From a checkpoint of a small transformer trained on Wikipedia: 21 layers.
Each number is 50 + 15 x the weight over its row's rms, rounded and kept within 0 to 99. Layers, rows and columns count from 0. The size before them is the row's rms in percent of the matrix's.

# down: layer 13 MLP down (transposed), 896x224, rms 0.0334, rows 810-840, columns 0-111
# up: layer 13 MLP up, 896x224, rms 0.13, rows 811-841, columns 0-111
down810 106:71 82 57 54 45 54 62 36 40 69 40 48 58 35 71 59 44 39 37 33 44 60 36 80 54 75 34 74 38 68 58 56 68 32 39 81 36 85 39 65 62 68 25 39 42 23 37 36 25 44 64 59 55 54 60 67 44 35 50 39 49 49 45 64 65 73 35 61 66 22 48 53 36 41 49 29 60 34 48 56 43 62 76 29 37 52 36 54 37 49 40 29 24 47 69 39 45 43 45 21 66 49 41 63 29 56 30 59 53 50 54 59
up811 109:38 41 61 39 40 16 36 62 46 66 33 50 38 47 67 28 36 69 45 33 57 54 53 54 29 68 46 24 41 54 31 32 46 71 54 65 45 56 37 45 51 49 34 57 49 31 19 32 61 61 85 52 36 41 51 55 63 50 40 35 35 49 54 34 67 60 36 79 28 26 51 53 62 37 33 64 80 47 43 29 46 76 60 63 54 60 65 43 92 42 55 18 44 63 49 50 22 57 29 53 46 66 47 63 63 53 39 54 64 44 56 65
down811 108:47 63 48 64 43 59 57 25 23 53 23 58 30 73 45 38 41 68 53 38 24 59 27 43 38 29 48 48 51 35 45 67 37 61 46 66 45 50 60 46 22 52 48 59 67 45 56 74 37 50 47 57 12 71 65 45 40 46 19 72 45 28 50 55 45 57 51 57 60 47 56 90 33 57 62 42 54 36 29 70 61 65 46 49 63 54 78 50 58 45 37 44 26 50 42 47 26 47 79 73 40 25 47 54 37 26 21 75 54 65 60 36
up812 095:47 19 49 43 56 78 42 31 82 39 65 63 27 45 52 45 68 23 50 06 43 57 62 51 39 69 36 40 48 34 60 41 36 46 58 50 35 65 56 72 36 42 21 50 40 59 44 52 22 61 37 48 59 36 51 35 31 58 28 61 44 34 50 52 61 46 27 63 67 49 76 40 36 42 42 47 45 56 49 45 59 50 53 68 47 33 44 49 72 53 35 62 42 42 45 58 32 47 66 13 25 61 52 39 48 62 55 68 25 76 23 31
down812 093:31 78 59 56 22 39 29 60 40 73 30 49 42 42 50 46 53 79 36 82 36 46 56 66 48 59 45 43 41 48 73 27 42 62 71 59 61 29 51 44 28 40 43 59 97 63 75 52 46 52 25 66 09 55 26 47 54 66 39 47 80 81 45 62 41 65 70 50 33 55 62 42 76 58 65 56 52 62 41 36 40 54 47 55 52 62 53 39 33 16 76 31 81 63 67 43 52 69 41 36 58 63 55 47 48 34 58 54 82 71 46 17
up813 097:54 58 65 77 48 41 58 18 68 36 38 33 33 48 63 58 70 37 45 45 43 72 35 50 64 50 71 19 60 61 54 72 65 43 97 47 32 20 43 50 44 64 47 36 39 77 46 64 85 53 51 80 81 34 46 57 18 63 55 29 42 58 52 35 60 59 64 38 44 39 52 49 29 57 40 60 50 44 37 49 72 26 20 16 39 42 56 34 30 56 25 20 65 69 59 39 57 37 66 56 45 59 33 73 72 56 65 56 70 58 54 34
down813 091:38 54 79 49 57 47 59 89 39 45 67 76 61 53 53 63 35 39 74 70 57 52 34 72 59 24 77 57 57 62 45 59 52 73 39 64 56 54 46 54 76 59 55 41 73 26 54 42 49 25 52 43 36 46 60 75 31 32 54 51 55 34 50 46 46 28 36 49 53 49 35 70 60 56 47 33 46 26 47 25 51 42 44 65 39 72 72 34 35 90 59 65 40 16 73 39 54 89 32 66 54 43 39 60 32 49 91 57 48 54 66 22
up814 097:55 33 60 55 52 50 58 65 26 70 49 44 66 78 51 65 42 50 40 46 10 51 59 28 35 52 64 47 52 26 49 72 55 51 51 33 27 66 70 52 40 48 68 63 68 48 34 54 35 49 63 32 44 51 67 32 36 60 41 31 16 43 54 33 40 31 53 55 61 49 79 74 26 37 69 40 64 42 21 51 52 36 47 55 85 38 42 58 53 65 96 61 52 53 59 27 60 47 37 65 53 70 41 42 39 36 41 50 42 28 61 56
down814 097:73 53 41 79 29 39 36 66 61 63 53 69 55 44 64 15 38 44 53 34 49 48 33 60 42 39 53 46 55 51 78 47 47 44 19 54 54 42 64 63 45 70 38 72 20 43 54 39 71 31 34 46 24 31 52 66 53 55 55 53 52 55 24 53 75 48 32 71 41 64 38 52 22 51 54 44 42 69 53 49 61 66 47 33 28 38 52 36 28 06 84 36 51 44 42 57 44 29 51 53 42 71 79 49 65 76 61 67 46 44 49 56
up815 103:53 51 38 47 30 17 48 68 34 24 73 50 40 72 62 62 47 64 29 69 58 61 42 37 40 57 44 35 64 32 34 76 39 63 54 42 38 49 59 28 55 61 89 28 45 31 52 67 64 52 53 65 48 69 64 47 52 72 32 59 41 48 48 76 54 60 70 73 47 18 49 68 48 23 23 26 39 39 57 38 41 24 54 47 47 70 53 52 28 33 29 67 50 63 50 45 77 42 70 30 26 51 49 14 44 51 60 39 26 39 46 52
down815 107:45 55 55 46 87 53 62 63 54 67 46 58 44 35 36 34 64 85 70 22 26 56 69 60 42 52 66 62 21 50 60 43 30 62 62 49 40 63 40 58 55 45 61 53 61 67 37 45 53 39 47 45 54 50 73 38 71 65 53 42 49 62 54 50 74 46 47 34 33 49 54 59 42 22 64 24 41 23 45 70 40 61 43 30 76 57 73 59 63 56 42 66 71 67 42 60 24 78 55 50 56 45 63 41 33 31 41 84 62 38 33 36
up816 099:50 57 41 32 62 24 39 40 65 51 23 48 24 59 55 56 59 82 25 57 51 48 54 28 42 48 63 39 31 52 48 72 47 51 67 46 73 59 30 63 55 53 09 58 66 46 64 56 62 25 46 35 41 46 66 48 41 47 44 48 61 68 53 33 72 67 69 42 60 54 57 49 46 56 55 41 32 49 60 57 58 46 51 47 48 35 66 33 99 33 58 46 23 63 32 54 55 59 34 47 49 29 59 55 52 66 58 26 56 20 28 64
down816 097:55 37 31 61 44 35 62 77 51 49 61 61 50 51 37 49 43 39 49 79 58 46 59 35 68 24 43 57 52 61 52 32 62 27 67 47 52 41 52 64 41 68 46 41 66 56 61 57 39 49 53 50 50 49 41 27 29 43 33 29 62 53 77 61 33 41 42 54 52 50 44 39 31 65 63 26 36 83 79 22 57 55 52 47 40 47 46 37 44 36 62 44 64 61 41 67 55 51 53 45 65 45 66 48 24 73 39 53 38 68 19 46
up817 106:34 80 59 34 26 49 51 57 61 66 61 40 69 51 38 26 42 76 25 61 33 48 40 40 42 26 36 52 37 40 56 72 58 42 46 61 46 46 71 64 53 36 40 45 29 29 53 39 71 31 30 30 46 15 65 66 47 44 44 48 48 46 63 81 37 54 66 37 53 14 39 62 72 65 50 42 38 41 71 69 39 53 59 45 67 42 33 59 50 48 47 23 50 41 44 51 28 60 52 39 24 74 23 39 44 34 41 59 41 32 70 40
down817 112:51 49 76 58 67 44 69 51 62 51 51 62 52 46 86 46 83 71 37 69 36 41 00 46 36 60 40 64 46 61 46 78 70 35 36 48 63 42 33 52 58 69 41 44 57 51 51 41 40 71 52 28 38 28 54 36 40 57 54 82 54 54 18 37 38 74 54 60 58 60 36 46 58 60 35 61 47 56 62 62 44 50 33 55 64 64 57 38 63 60 47 56 25 28 54 22 60 28 55 34 74 45 56 53 51 68 63 31 48 53 46 52
up818 100:71 52 37 51 33 49 57 48 60 35 48 83 56 45 18 28 73 60 56 66 53 68 51 60 50 43 70 70 31 56 74 54 55 51 59 62 22 70 58 45 61 59 30 71 55 44 59 43 54 64 63 56 59 42 36 26 66 64 94 68 42 42 49 87 50 32 63 80 64 80 13 46 27 12 36 75 33 63 60 48 49 30 36 65 42 60 50 56 47 44 61 67 59 64 56 55 44 55 58 56 37 58 56 43 17 24 39 16 41 64 36 19
down818 103:62 51 39 52 51 54 45 55 31 70 49 56 72 47 51 73 54 77 51 50 42 23 54 33 58 33 66 81 52 53 35 45 48 80 83 48 41 27 58 56 52 53 49 33 25 69 56 45 41 60 48 30 34 63 65 38 63 48 48 58 50 87 60 32 68 33 52 44 70 29 53 55 42 43 73 39 70 73 25 74 54 64 24 39 57 74 74 39 42 25 32 62 60 42 47 54 95 61 43 52 54 38 56 32 61 52 82 64 48 74 53 38
up819 097:42 58 59 44 52 48 42 67 57 52 57 39 56 64 36 40 25 29 29 37 56 56 64 43 41 54 40 42 56 37 38 60 44 56 40 46 24 59 23 55 31 66 74 37 51 49 52 40 57 36 72 61 56 28 36 57 60 57 39 33 19 35 44 36 76 48 36 10 61 44 20 60 46 49 54 44 84 34 80 36 47 45 56 60 66 44 78 72 41 28 28 43 30 48 36 38 54 99 37 41 32 27 54 73 42 53 36 43 61 30 53 38
down819 098:64 27 47 32 33 28 43 31 75 94 80 34 47 28 43 54 45 52 36 41 36 60 40 11 14 35 39 51 58 42 53 24 57 34 60 42 52 51 59 29 76 55 34 49 48 31 36 52 52 75 35 54 81 79 37 51 36 53 39 72 50 39 63 50 51 44 52 55 47 64 33 64 29 33 38 35 60 52 51 44 54 47 28 44 29 61 57 34 40 47 94 52 35 74 55 77 56 60 47 52 58 73 48 58 26 37 51 63 54 63 46 41
up820 094:56 88 47 46 49 34 62 33 42 53 69 34 09 63 68 76 60 69 55 35 54 30 63 65 38 63 21 54 20 47 81 53 65 41 60 61 80 61 47 30 36 63 42 54 57 35 65 43 62 51 40 42 48 23 24 26 69 45 55 65 42 46 50 55 51 41 57 27 75 53 55 56 48 50 54 50 31 64 63 44 68 44 50 55 49 24 45 57 27 31 60 30 67 39 56 56 53 30 42 51 47 50 35 66 41 53 55 30 45 37 53 17
down820 101:70 36 44 74 39 26 60 58 57 46 53 54 77 60 31 52 46 55 46 55 36 69 58 58 75 52 65 71 62 48 25 68 46 48 55 50 35 55 72 67 70 55 82 61 44 47 25 47 46 53 46 32 36 56 72 45 30 62 66 49 55 59 42 41 40 59 36 79 56 36 38 43 14 45 57 38 94 26 49 23 45 40 68 10 72 61 56 44 74 45 34 63 65 61 17 45 70 59 61 46 74 49 47 35 28 30 41 64 61 54 60 39
up821 098:48 43 85 51 61 42 42 60 44 47 60 53 56 69 70 62 43 76 57 30 53 40 66 50 48 51 20 54 59 40 49 83 33 67 82 23 61 65 68 32 47 30 70 20 37 73 44 63 63 51 67 39 51 54 50 80 44 58 21 56 71 62 54 60 55 69 55 66 45 50 73 57 66 53 49 67 27 56 35 63 78 47 37 62 42 23 28 49 74 60 74 68 55 45 33 35 47 39 64 53 47 77 39 49 68 48 48 60 65 52 09 45
down821 091:53 38 30 62 59 59 70 64 53 27 72 26 67 48 32 24 86 56 51 73 31 43 42 46 53 56 59 50 47 30 58 39 40 53 27 78 51 64 46 44 54 30 55 50 50 26 29 50 52 69 43 65 40 61 51 36 49 71 59 50 50 64 51 44 81 71 34 28 48 57 44 31 76 33 50 25 33 52 49 33 30 71 53 45 38 57 65 47 54 13 37 46 62 62 77 19 55 78 31 46 52 36 49 64 38 67 51 53 26 68 31 53
up822 095:77 60 11 57 54 62 49 36 71 40 41 89 73 37 72 55 56 32 54 50 45 53 66 45 53 53 39 52 48 45 81 35 37 50 61 49 47 34 38 64 27 40 53 66 34 32 75 45 38 24 59 13 68 37 56 34 68 28 43 53 52 48 45 56 17 72 41 67 33 57 41 51 70 51 59 58 48 51 60 78 45 60 38 49 37 71 20 34 29 89 34 57 54 20 32 66 34 35 48 61 33 60 51 31 45 68 99 54 75 39 51 39
down822 091:57 53 61 43 57 19 61 31 26 60 68 20 21 25 36 61 51 74 49 32 48 41 42 56 33 29 65 40 51 48 07 38 63 55 56 52 65 46 46 22 37 34 25 52 48 51 17 73 24 77 37 79 42 64 41 67 42 39 37 49 42 57 49 50 68 57 40 38 56 45 43 78 20 35 66 32 61 41 44 37 47 72 48 48 62 28 62 52 66 29 56 55 58 53 34 50 49 43 36 52 69 64 22 63 57 50 46 48 43 57 30 30
up823 099:62 71 79 57 56 63 35 80 57 44 69 64 63 40 71 42 34 21 39 42 34 60 52 74 59 51 35 66 57 36 43 58 71 25 43 45 50 47 43 72 45 50 46 66 29 44 62 45 23 60 61 29 34 44 62 20 25 48 83 56 47 48 45 49 82 60 84 60 43 68 62 99 49 37 26 25 46 61 34 49 58 50 58 41 46 52 54 41 30 31 45 80 44 51 72 45 62 53 44 45 56 43 46 73 44 40 63 76 39 87 60 42
down823 107:41 44 33 53 69 57 51 70 46 74 52 76 43 44 40 72 76 60 73 55 29 49 54 67 45 32 53 63 43 74 45 46 42 56 63 33 35 59 52 64 62 60 60 18 43 22 80 41 22 62 57 71 30 56 61 46 59 46 52 73 70 51 39 33 55 49 43 44 41 19 50 63 59 68 62 60 11 55 45 28 40 44 45 70 47 18 62 51 55 62 55 36 53 58 68 51 43 60 54 37 49 61 27 49 52 31 50 25 55 55 43 40
up824 100:64 67 57 45 34 55 39 56 54 44 13 51 62 48 20 55 48 74 44 40 89 49 47 45 56 36 31 60 37 45 43 37 60 68 63 67 58 31 63 41 64 28 52 50 51 49 44 59 48 61 53 10 57 46 36 63 46 19 71 60 37 65 49 49 09 42 59 45 57 43 49 48 40 49 44 36 54 38 63 48 57 53 51 71 34 76 52 60 79 56 48 19 75 49 48 40 32 54 37 56 53 61 55 74 45 76 52 55 47 62 43 63
down824 097:56 66 35 44 36 76 60 56 26 71 32 53 21 57 62 47 64 49 27 38 33 41 48 50 69 41 67 52 50 75 62 37 50 52 52 65 53 46 46 33 36 44 46 81 68 60 56 49 59 61 41 72 73 53 33 36 32 25 77 35 62 40 76 53 64 36 76 79 44 51 45 46 47 52 44 28 45 70 60 72 12 39 77 27 67 56 56 53 51 49 49 36 40 62 46 43 47 38 43 49 42 46 40 59 25 66 46 39 54 51 73 34
up825 102:32 40 46 62 55 52 55 64 42 63 89 65 55 47 42 21 61 60 33 64 72 63 55 77 71 46 51 30 47 71 54 99 47 28 29 48 49 48 61 58 50 33 52 29 88 39 36 56 49 36 58 60 25 44 40 37 30 26 38 37 37 47 46 67 35 56 54 54 45 50 40 38 66 42 49 32 53 33 52 56 51 63 51 42 68 77 45 61 72 40 62 49 42 86 40 42 50 59 56 43 64 52 40 50 52 41 72 62 56 41 59 55
down825 103:49 55 57 28 43 69 36 35 69 37 67 50 55 45 49 40 62 44 36 47 25 74 51 25 61 62 58 37 80 49 54 36 61 66 80 48 66 76 67 57 57 60 30 08 72 81 75 31 61 48 42 55 56 39 64 48 46 45 77 53 77 61 60 53 49 51 53 83 47 74 76 47 28 59 58 37 38 41 73 34 54 51 52 72 70 36 43 24 68 63 43 59 73 52 61 42 32 45 36 57 52 48 50 24 30 48 22 34 41 56 62 47
up826 097:63 66 59 41 42 42 67 34 39 35 78 48 66 66 46 58 29 61 67 23 35 48 62 28 79 42 46 56 69 46 58 57 36 76 56 28 47 39 63 49 53 44 53 56 47 43 65 54 48 73 59 50 55 24 32 26 62 37 33 52 41 53 54 62 28 42 46 60 47 55 44 39 38 59 64 49 33 40 40 52 32 59 22 65 50 54 61 29 15 72 75 42 59 45 42 39 49 32 60 76 85 47 80 42 12 79 56 65 49 61 53 27
down826 103:46 59 35 43 24 67 32 42 80 37 75 13 60 58 60 34 53 50 61 38 69 46 65 45 51 36 27 46 49 57 58 76 61 61 50 27 40 65 48 41 46 58 40 45 37 45 34 42 19 35 41 56 40 73 32 55 46 38 48 61 43 54 49 35 46 60 32 21 68 72 37 38 32 66 60 30 52 51 47 36 61 46 37 14 43 47 81 49 68 43 38 49 31 32 97 68 59 48 67 62 58 33 47 32 58 59 52 36 48 64 71 53
up827 091:70 45 43 55 43 35 38 61 33 29 05 61 35 70 67 55 49 16 42 56 77 47 37 63 62 50 36 42 43 38 56 33 65 65 26 45 47 64 70 65 17 54 55 61 61 30 66 24 24 15 40 44 62 72 58 44 48 61 46 72 51 40 52 47 48 52 60 48 63 43 50 42 42 31 64 50 93 32 34 43 51 54 47 51 22 47 35 50 52 48 49 68 67 39 70 26 58 72 35 50 61 59 61 40 45 50 76 37 34 52 60 38
down827 091:47 60 64 60 58 54 53 41 48 39 62 63 61 63 53 17 84 43 59 50 35 28 42 34 22 58 78 60 69 57 50 36 32 22 54 66 52 40 60 44 63 46 77 53 57 80 38 33 65 46 50 32 42 39 55 74 40 57 60 29 36 45 21 67 57 68 62 62 65 65 70 47 38 33 52 73 46 65 56 50 12 57 38 20 60 53 35 37 45 78 56 55 43 42 42 61 44 44 58 55 20 32 71 80 39 49 26 23 39 35 33 22
up828 101:38 59 30 57 27 38 45 71 44 44 63 37 49 41 30 48 29 42 58 65 72 59 71 62 55 55 75 62 49 59 08 58 63 53 60 42 52 51 73 56 48 51 54 56 59 52 42 61 54 67 38 46 60 68 62 40 58 76 65 50 55 25 48 61 31 04 65 76 66 53 62 42 59 52 22 74 22 39 65 41 36 39 71 43 36 47 40 57 67 40 28 56 48 66 38 59 80 49 57 45 61 63 32 39 63 68 57 64 47 67 15 68
down828 103:49 44 68 69 80 28 58 38 41 41 69 48 59 48 24 67 35 41 56 66 30 33 61 70 43 79 30 75 54 69 51 39 32 43 45 42 34 46 57 55 79 47 56 38 36 27 58 62 64 61 40 51 42 39 59 41 43 23 33 56 51 32 43 24 41 30 45 67 39 42 46 37 51 63 57 54 44 23 62 33 55 53 49 64 18 46 47 35 54 57 67 41 59 55 62 42 51 39 37 62 54 45 31 35 37 05 38 80 54 54 33 29
up829 102:38 48 60 45 55 59 50 57 51 10 49 65 56 33 36 74 60 38 45 32 58 36 48 51 68 78 55 65 70 47 46 58 27 38 35 51 42 15 48 38 53 46 45 57 71 29 48 65 35 46 41 38 69 56 74 42 35 50 18 29 62 44 64 12 75 44 56 66 29 46 21 64 53 61 70 65 84 50 79 57 49 37 64 39 67 51 48 44 45 47 57 45 41 33 54 24 72 44 76 53 74 54 57 74 56 64 42 32 26 62 57 31
down829 105:40 24 39 71 45 50 48 55 44 84 47 57 39 66 37 52 51 45 44 55 29 37 36 48 88 30 66 39 35 57 47 62 77 78 69 28 25 24 79 35 53 20 55 71 78 51 72 63 60 29 67 29 46 42 36 63 59 60 53 64 45 62 55 61 61 44 73 29 62 53 65 40 48 38 20 43 27 25 51 42 50 30 54 37 48 56 42 54 71 49 20 46 42 29 67 69 33 67 29 36 62 34 71 60 40 43 76 81 50 57 41 80
up830 093:59 44 44 64 74 65 78 33 38 41 60 37 46 56 56 37 52 60 51 68 36 64 57 61 06 80 60 71 28 65 42 26 47 14 45 30 35 43 53 38 66 46 77 23 73 34 45 39 40 42 28 52 55 71 46 60 28 61 48 54 53 63 38 49 64 52 76 36 29 66 57 55 55 19 32 61 63 44 55 37 56 44 62 38 34 69 22 58 62 42 44 55 60 58 36 72 59 36 25 54 44 36 66 65 19 51 40 43 53 61 76 39
down830 090:55 51 40 43 47 54 45 86 35 58 54 75 50 55 38 38 24 23 38 35 44 66 33 38 37 50 53 36 34 24 30 33 46 46 66 40 66 60 26 46 60 47 64 52 58 32 79 68 39 47 69 71 72 36 38 61 20 30 34 53 85 49 54 56 82 59 25 38 63 47 64 74 57 71 57 53 33 40 49 35 58 91 49 42 58 55 40 49 45 74 55 21 32 52 56 56 37 61 34 44 74 53 49 50 50 59 66 33 69 48 59 55
up831 102:45 52 48 70 56 20 29 61 43 60 60 49 56 70 31 74 60 40 69 45 56 55 49 69 29 76 82 47 19 59 47 51 21 51 76 62 48 58 54 41 17 41 33 49 41 45 22 54 51 69 25 36 41 61 27 58 38 54 62 50 54 25 52 33 32 65 73 46 65 56 58 40 67 55 35 43 63 28 42 29 53 12 33 47 36 46 42 66 55 59 53 57 79 61 40 63 58 66 65 46 44 64 80 60 67 56 40 65 32 61 53 64
down831 105:78 45 42 82 44 41 51 41 33 31 75 62 67 42 42 56 54 51 46 44 67 42 53 36 66 69 77 67 35 56 50 41 79 50 30 58 52 38 70 75 51 57 79 52 64 58 21 66 79 59 56 42 53 42 81 48 49 49 77 46 31 47 34 69 27 52 37 61 29 38 60 55 44 65 43 43 40 39 35 26 60 56 61 37 59 74 58 60 62 43 26 71 35 74 18 56 78 39 24 48 56 45 53 61 42 39 82 54 66 42 18 27
up832 101:70 13 56 69 32 50 47 37 67 44 55 27 49 55 50 39 78 35 46 26 59 56 35 89 48 70 67 71 20 69 54 16 46 26 66 36 55 43 61 75 49 70 39 41 62 48 71 57 56 47 53 46 78 55 39 32 53 51 36 32 80 56 60 65 53 38 40 34 41 55 35 34 41 49 36 48 37 51 58 28 28 45 89 58 77 53 57 56 46 50 75 78 35 47 51 43 56 53 64 66 52 31 68 40 64 42 14 54 54 35 59 64
down832 096:60 61 33 58 36 58 44 48 53 53 42 47 58 46 64 34 46 49 35 24 45 38 45 28 60 20 45 29 22 11 54 47 74 33 56 67 42 42 68 56 59 70 45 51 68 68 29 72 36 34 56 14 48 16 60 17 72 51 51 21 49 42 28 33 53 41 54 56 37 46 47 63 56 63 34 45 59 26 55 45 25 51 74 55 55 49 53 73 28 53 57 34 58 57 38 81 54 47 49 65 60 54 29 66 52 39 19 53 74 26 59 68
up833 092:76 45 33 62 58 51 49 41 53 87 48 27 70 43 51 77 64 28 65 71 73 42 63 43 52 24 59 58 58 46 60 69 35 69 56 36 76 83 50 52 64 38 45 77 48 30 36 53 37 23 55 46 37 55 30 47 52 56 66 29 48 29 57 36 57 74 72 16 27 37 14 59 48 50 64 65 67 68 43 56 81 41 41 82 46 47 51 54 68 36 16 72 41 80 41 43 57 48 32 37 43 48 46 68 56 47 55 58 72 48 61 47
down833 101:65 30 52 55 28 43 65 56 52 60 51 71 58 31 33 50 56 78 34 45 70 49 68 33 69 77 51 53 44 42 60 35 61 29 42 33 32 46 54 59 74 48 39 30 69 49 15 67 54 66 48 59 39 63 42 39 63 36 48 52 37 64 46 41 35 32 63 32 56 28 58 59 60 50 47 42 38 44 61 36 35 59 61 22 11 46 67 62 56 57 69 38 76 41 71 58 41 54 42 58 62 37 61 28 42 47 49 42 33 38 39 72
up834 096:62 47 36 44 32 49 21 61 74 52 30 58 70 49 70 29 34 32 75 64 51 37 55 47 65 47 39 52 56 53 30 49 52 42 53 60 68 69 39 58 27 43 76 40 57 53 41 55 73 30 51 65 58 41 35 49 62 87 26 73 53 61 76 52 48 32 64 80 54 74 56 26 49 31 71 58 49 71 12 52 85 34 45 34 17 46 71 39 52 66 53 44 72 65 56 67 51 52 35 66 53 61 45 39 50 25 36 46 40 57 53 65
down834 088:26 33 55 61 68 37 77 68 33 64 81 19 62 57 66 54 28 69 35 66 54 53 60 54 41 65 30 45 30 56 58 68 67 83 45 29 51 72 73 51 52 58 53 60 55 45 61 55 59 61 56 49 48 78 52 26 50 13 52 29 55 48 31 37 47 44 59 94 25 54 81 62 46 60 63 70 51 71 39 79 48 39 60 67 42 49 68 67 60 63 49 56 46 62 53 30 67 35 66 51 26 39 68 61 44 59 41 51 42 31 48 41
up835 103:72 66 69 57 36 37 75 77 77 51 54 50 47 62 73 60 36 44 68 48 39 23 68 63 46 41 64 36 48 58 49 65 55 48 65 35 45 29 56 52 42 36 58 63 67 59 56 43 50 48 61 52 28 67 45 38 64 62 45 23 33 58 89 55 68 49 60 44 42 52 70 60 44 58 34 29 44 56 62 49 61 43 54 46 25 50 61 42 62 61 29 46 71 62 51 29 68 74 60 95 51 76 41 66 55 57 51 20 56 59 45 39
down835 101:60 34 47 62 25 24 45 54 33 33 46 64 51 54 31 59 52 64 38 48 27 64 35 55 55 49 49 63 53 61 34 32 34 31 33 58 43 61 51 57 62 49 54 47 43 50 51 52 08 38 89 59 42 47 76 63 52 75 80 50 51 70 42 33 54 60 68 37 62 47 58 30 39 41 44 44 53 74 81 09 47 40 35 47 57 28 59 38 60 36 46 70 78 51 44 67 44 19 58 38 61 54 73 33 23 46 16 54 27 18 84 52
up836 098:11 43 27 44 45 66 50 54 72 67 70 05 35 50 49 37 71 49 45 68 51 16 63 61 56 39 67 49 49 21 40 55 70 28 61 64 62 53 47 59 51 46 32 59 41 81 52 44 60 42 61 52 71 47 51 51 64 61 59 23 49 58 64 57 35 56 55 64 32 67 58 51 80 51 32 84 63 40 82 44 70 71 74 45 34 53 24 71 55 68 37 41 50 57 43 68 27 38 67 18 38 21 55 48 32 81 43 45 49 55 46 68
down836 095:51 61 61 27 67 83 66 51 37 54 52 26 61 45 56 58 39 66 67 36 55 78 61 26 69 39 52 40 63 41 56 44 56 55 64 59 44 51 63 56 56 44 36 54 55 93 36 38 45 73 46 31 43 46 70 76 71 84 37 50 95 51 41 35 63 34 51 38 56 35 31 44 47 48 46 59 46 60 51 75 71 57 36 41 37 26 52 45 25 41 69 57 61 54 30 52 40 48 30 64 69 75 54 58 84 35 52 59 70 49 63 17
up837 097:59 39 50 47 63 58 26 41 43 55 35 33 73 42 49 66 42 72 66 47 65 54 44 29 58 55 65 38 47 70 38 51 54 32 26 34 37 40 38 56 29 80 62 47 63 71 62 59 39 56 66 49 59 21 67 62 43 51 46 36 28 65 24 56 52 50 27 63 76 53 67 47 31 66 51 48 54 59 57 99 61 51 45 74 34 52 50 35 06 44 53 53 75 43 24 59 59 09 82 37 50 59 59 68 64 61 62 75 49 55 64 41
down837 091:58 72 43 40 54 44 42 46 27 63 35 55 34 44 58 29 57 65 40 32 37 39 50 57 64 47 35 42 33 44 53 70 52 56 50 51 44 66 73 44 43 46 55 65 41 30 72 57 60 34 50 23 37 54 18 64 54 64 49 38 65 27 69 48 44 50 62 42 42 46 58 77 74 42 31 77 49 18 47 47 73 48 73 58 55 28 37 34 50 39 59 61 51 57 53 15 32 76 29 59 41 25 47 42 71 78 41 64 41 72 42 51
up838 093:25 26 56 15 29 39 74 40 63 28 45 47 50 48 57 44 57 87 17 64 32 28 62 47 32 41 56 47 50 64 36 70 50 49 64 45 62 46 50 44 40 33 48 73 29 67 39 58 42 68 58 68 49 81 33 31 21 58 29 51 63 18 42 28 68 58 43 33 54 44 47 46 25 41 72 46 44 74 51 59 46 57 22 26 58 37 75 58 51 21 32 61 58 49 58 63 45 64 63 36 64 62 29 57 62 47 69 36 81 56 41 42
down838 088:46 33 54 60 66 78 47 43 60 24 47 46 46 31 42 56 46 44 47 49 99 33 43 70 62 43 34 55 72 45 76 63 42 52 27 41 57 42 35 23 59 66 51 43 53 43 44 74 23 72 62 27 39 42 60 42 65 15 62 58 34 83 24 33 40 42 64 60 53 26 40 61 29 73 70 40 45 19 68 53 71 44 52 57 51 55 58 42 38 62 41 38 81 37 83 39 70 57 58 54 32 44 48 24 35 69 21 41 49 49 52 64
up839 093:40 57 63 54 45 54 72 55 58 56 58 75 49 60 59 65 57 57 57 55 46 54 42 53 45 79 70 60 76 84 48 59 27 55 51 44 18 94 19 43 23 39 49 58 57 36 54 49 44 20 33 47 25 35 53 54 26 44 46 45 50 29 66 32 67 24 41 55 47 38 38 52 77 68 79 76 45 45 55 55 41 42 46 35 48 73 44 30 64 51 37 33 28 46 53 68 48 27 75 29 25 49 32 43 42 41 35 39 57 30 41 69
down839 094:82 71 45 58 44 44 52 49 54 64 66 37 39 28 34 32 58 18 45 63 45 44 28 44 56 59 47 62 42 48 55 52 84 46 41 61 46 38 59 44 72 35 33 52 32 52 48 32 87 48 10 33 72 60 50 49 59 23 35 82 48 26 53 50 63 44 35 75 75 57 35 47 53 41 67 49 54 36 54 53 42 39 65 51 40 42 52 54 57 67 72 54 68 79 51 42 49 39 63 61 45 59 42 64 58 31 68 46 53 63 54 59
up840 100:44 38 52 59 40 35 46 43 51 55 26 56 66 51 58 50 51 34 27 75 33 44 69 57 36 61 79 73 32 36 62 19 60 32 35 63 24 59 38 55 39 52 52 59 50 74 57 41 82 45 66 72 61 51 54 61 36 35 16 34 34 25 36 53 58 28 38 54 41 32 38 22 64 59 72 59 18 50 43 61 51 68 66 59 20 62 44 52 30 43 54 33 85 71 32 60 54 52 44 37 66 68 53 45 42 36 58 57 66 76 34 48
down840 097:39 41 43 38 45 41 58 33 70 45 34 65 32 48 52 50 54 60 54 54 43 41 47 58 58 57 27 52 25 33 49 57 95 69 37 49 50 52 53 35 63 24 41 34 32 23 41 54 28 61 50 38 60 56 25 42 66 55 41 51 68 56 50 50 35 61 79 59 54 68 71 54 49 62 34 49 40 51 49 48 82 22 49 42 52 52 48 50 44 50 28 69 13 19 53 48 34 38 54 38 48 15 53 67 55 56 53 40 50 35 44 32
up841 105:36 68 80 37 45 47 45 74 45 45 60 38 72 43 46 59 72 68 60 70 71 58 60 32 61 46 38 52 51 70 32 45 74 56 43 41 31 47 49 36 50 37 15 68 62 76 68 64 34 62 85 56 34 46 67 20 55 28 40 59 63 72 46 50 71 56 56 64 50 57 65 64 45 53 71 43 43 73 26 59 37 55 42 43 38 54 46 40 18 54 51 46 41 19 54 60 56 60 41 21 55 76 36 79 19 42 45 54 62 46 93 44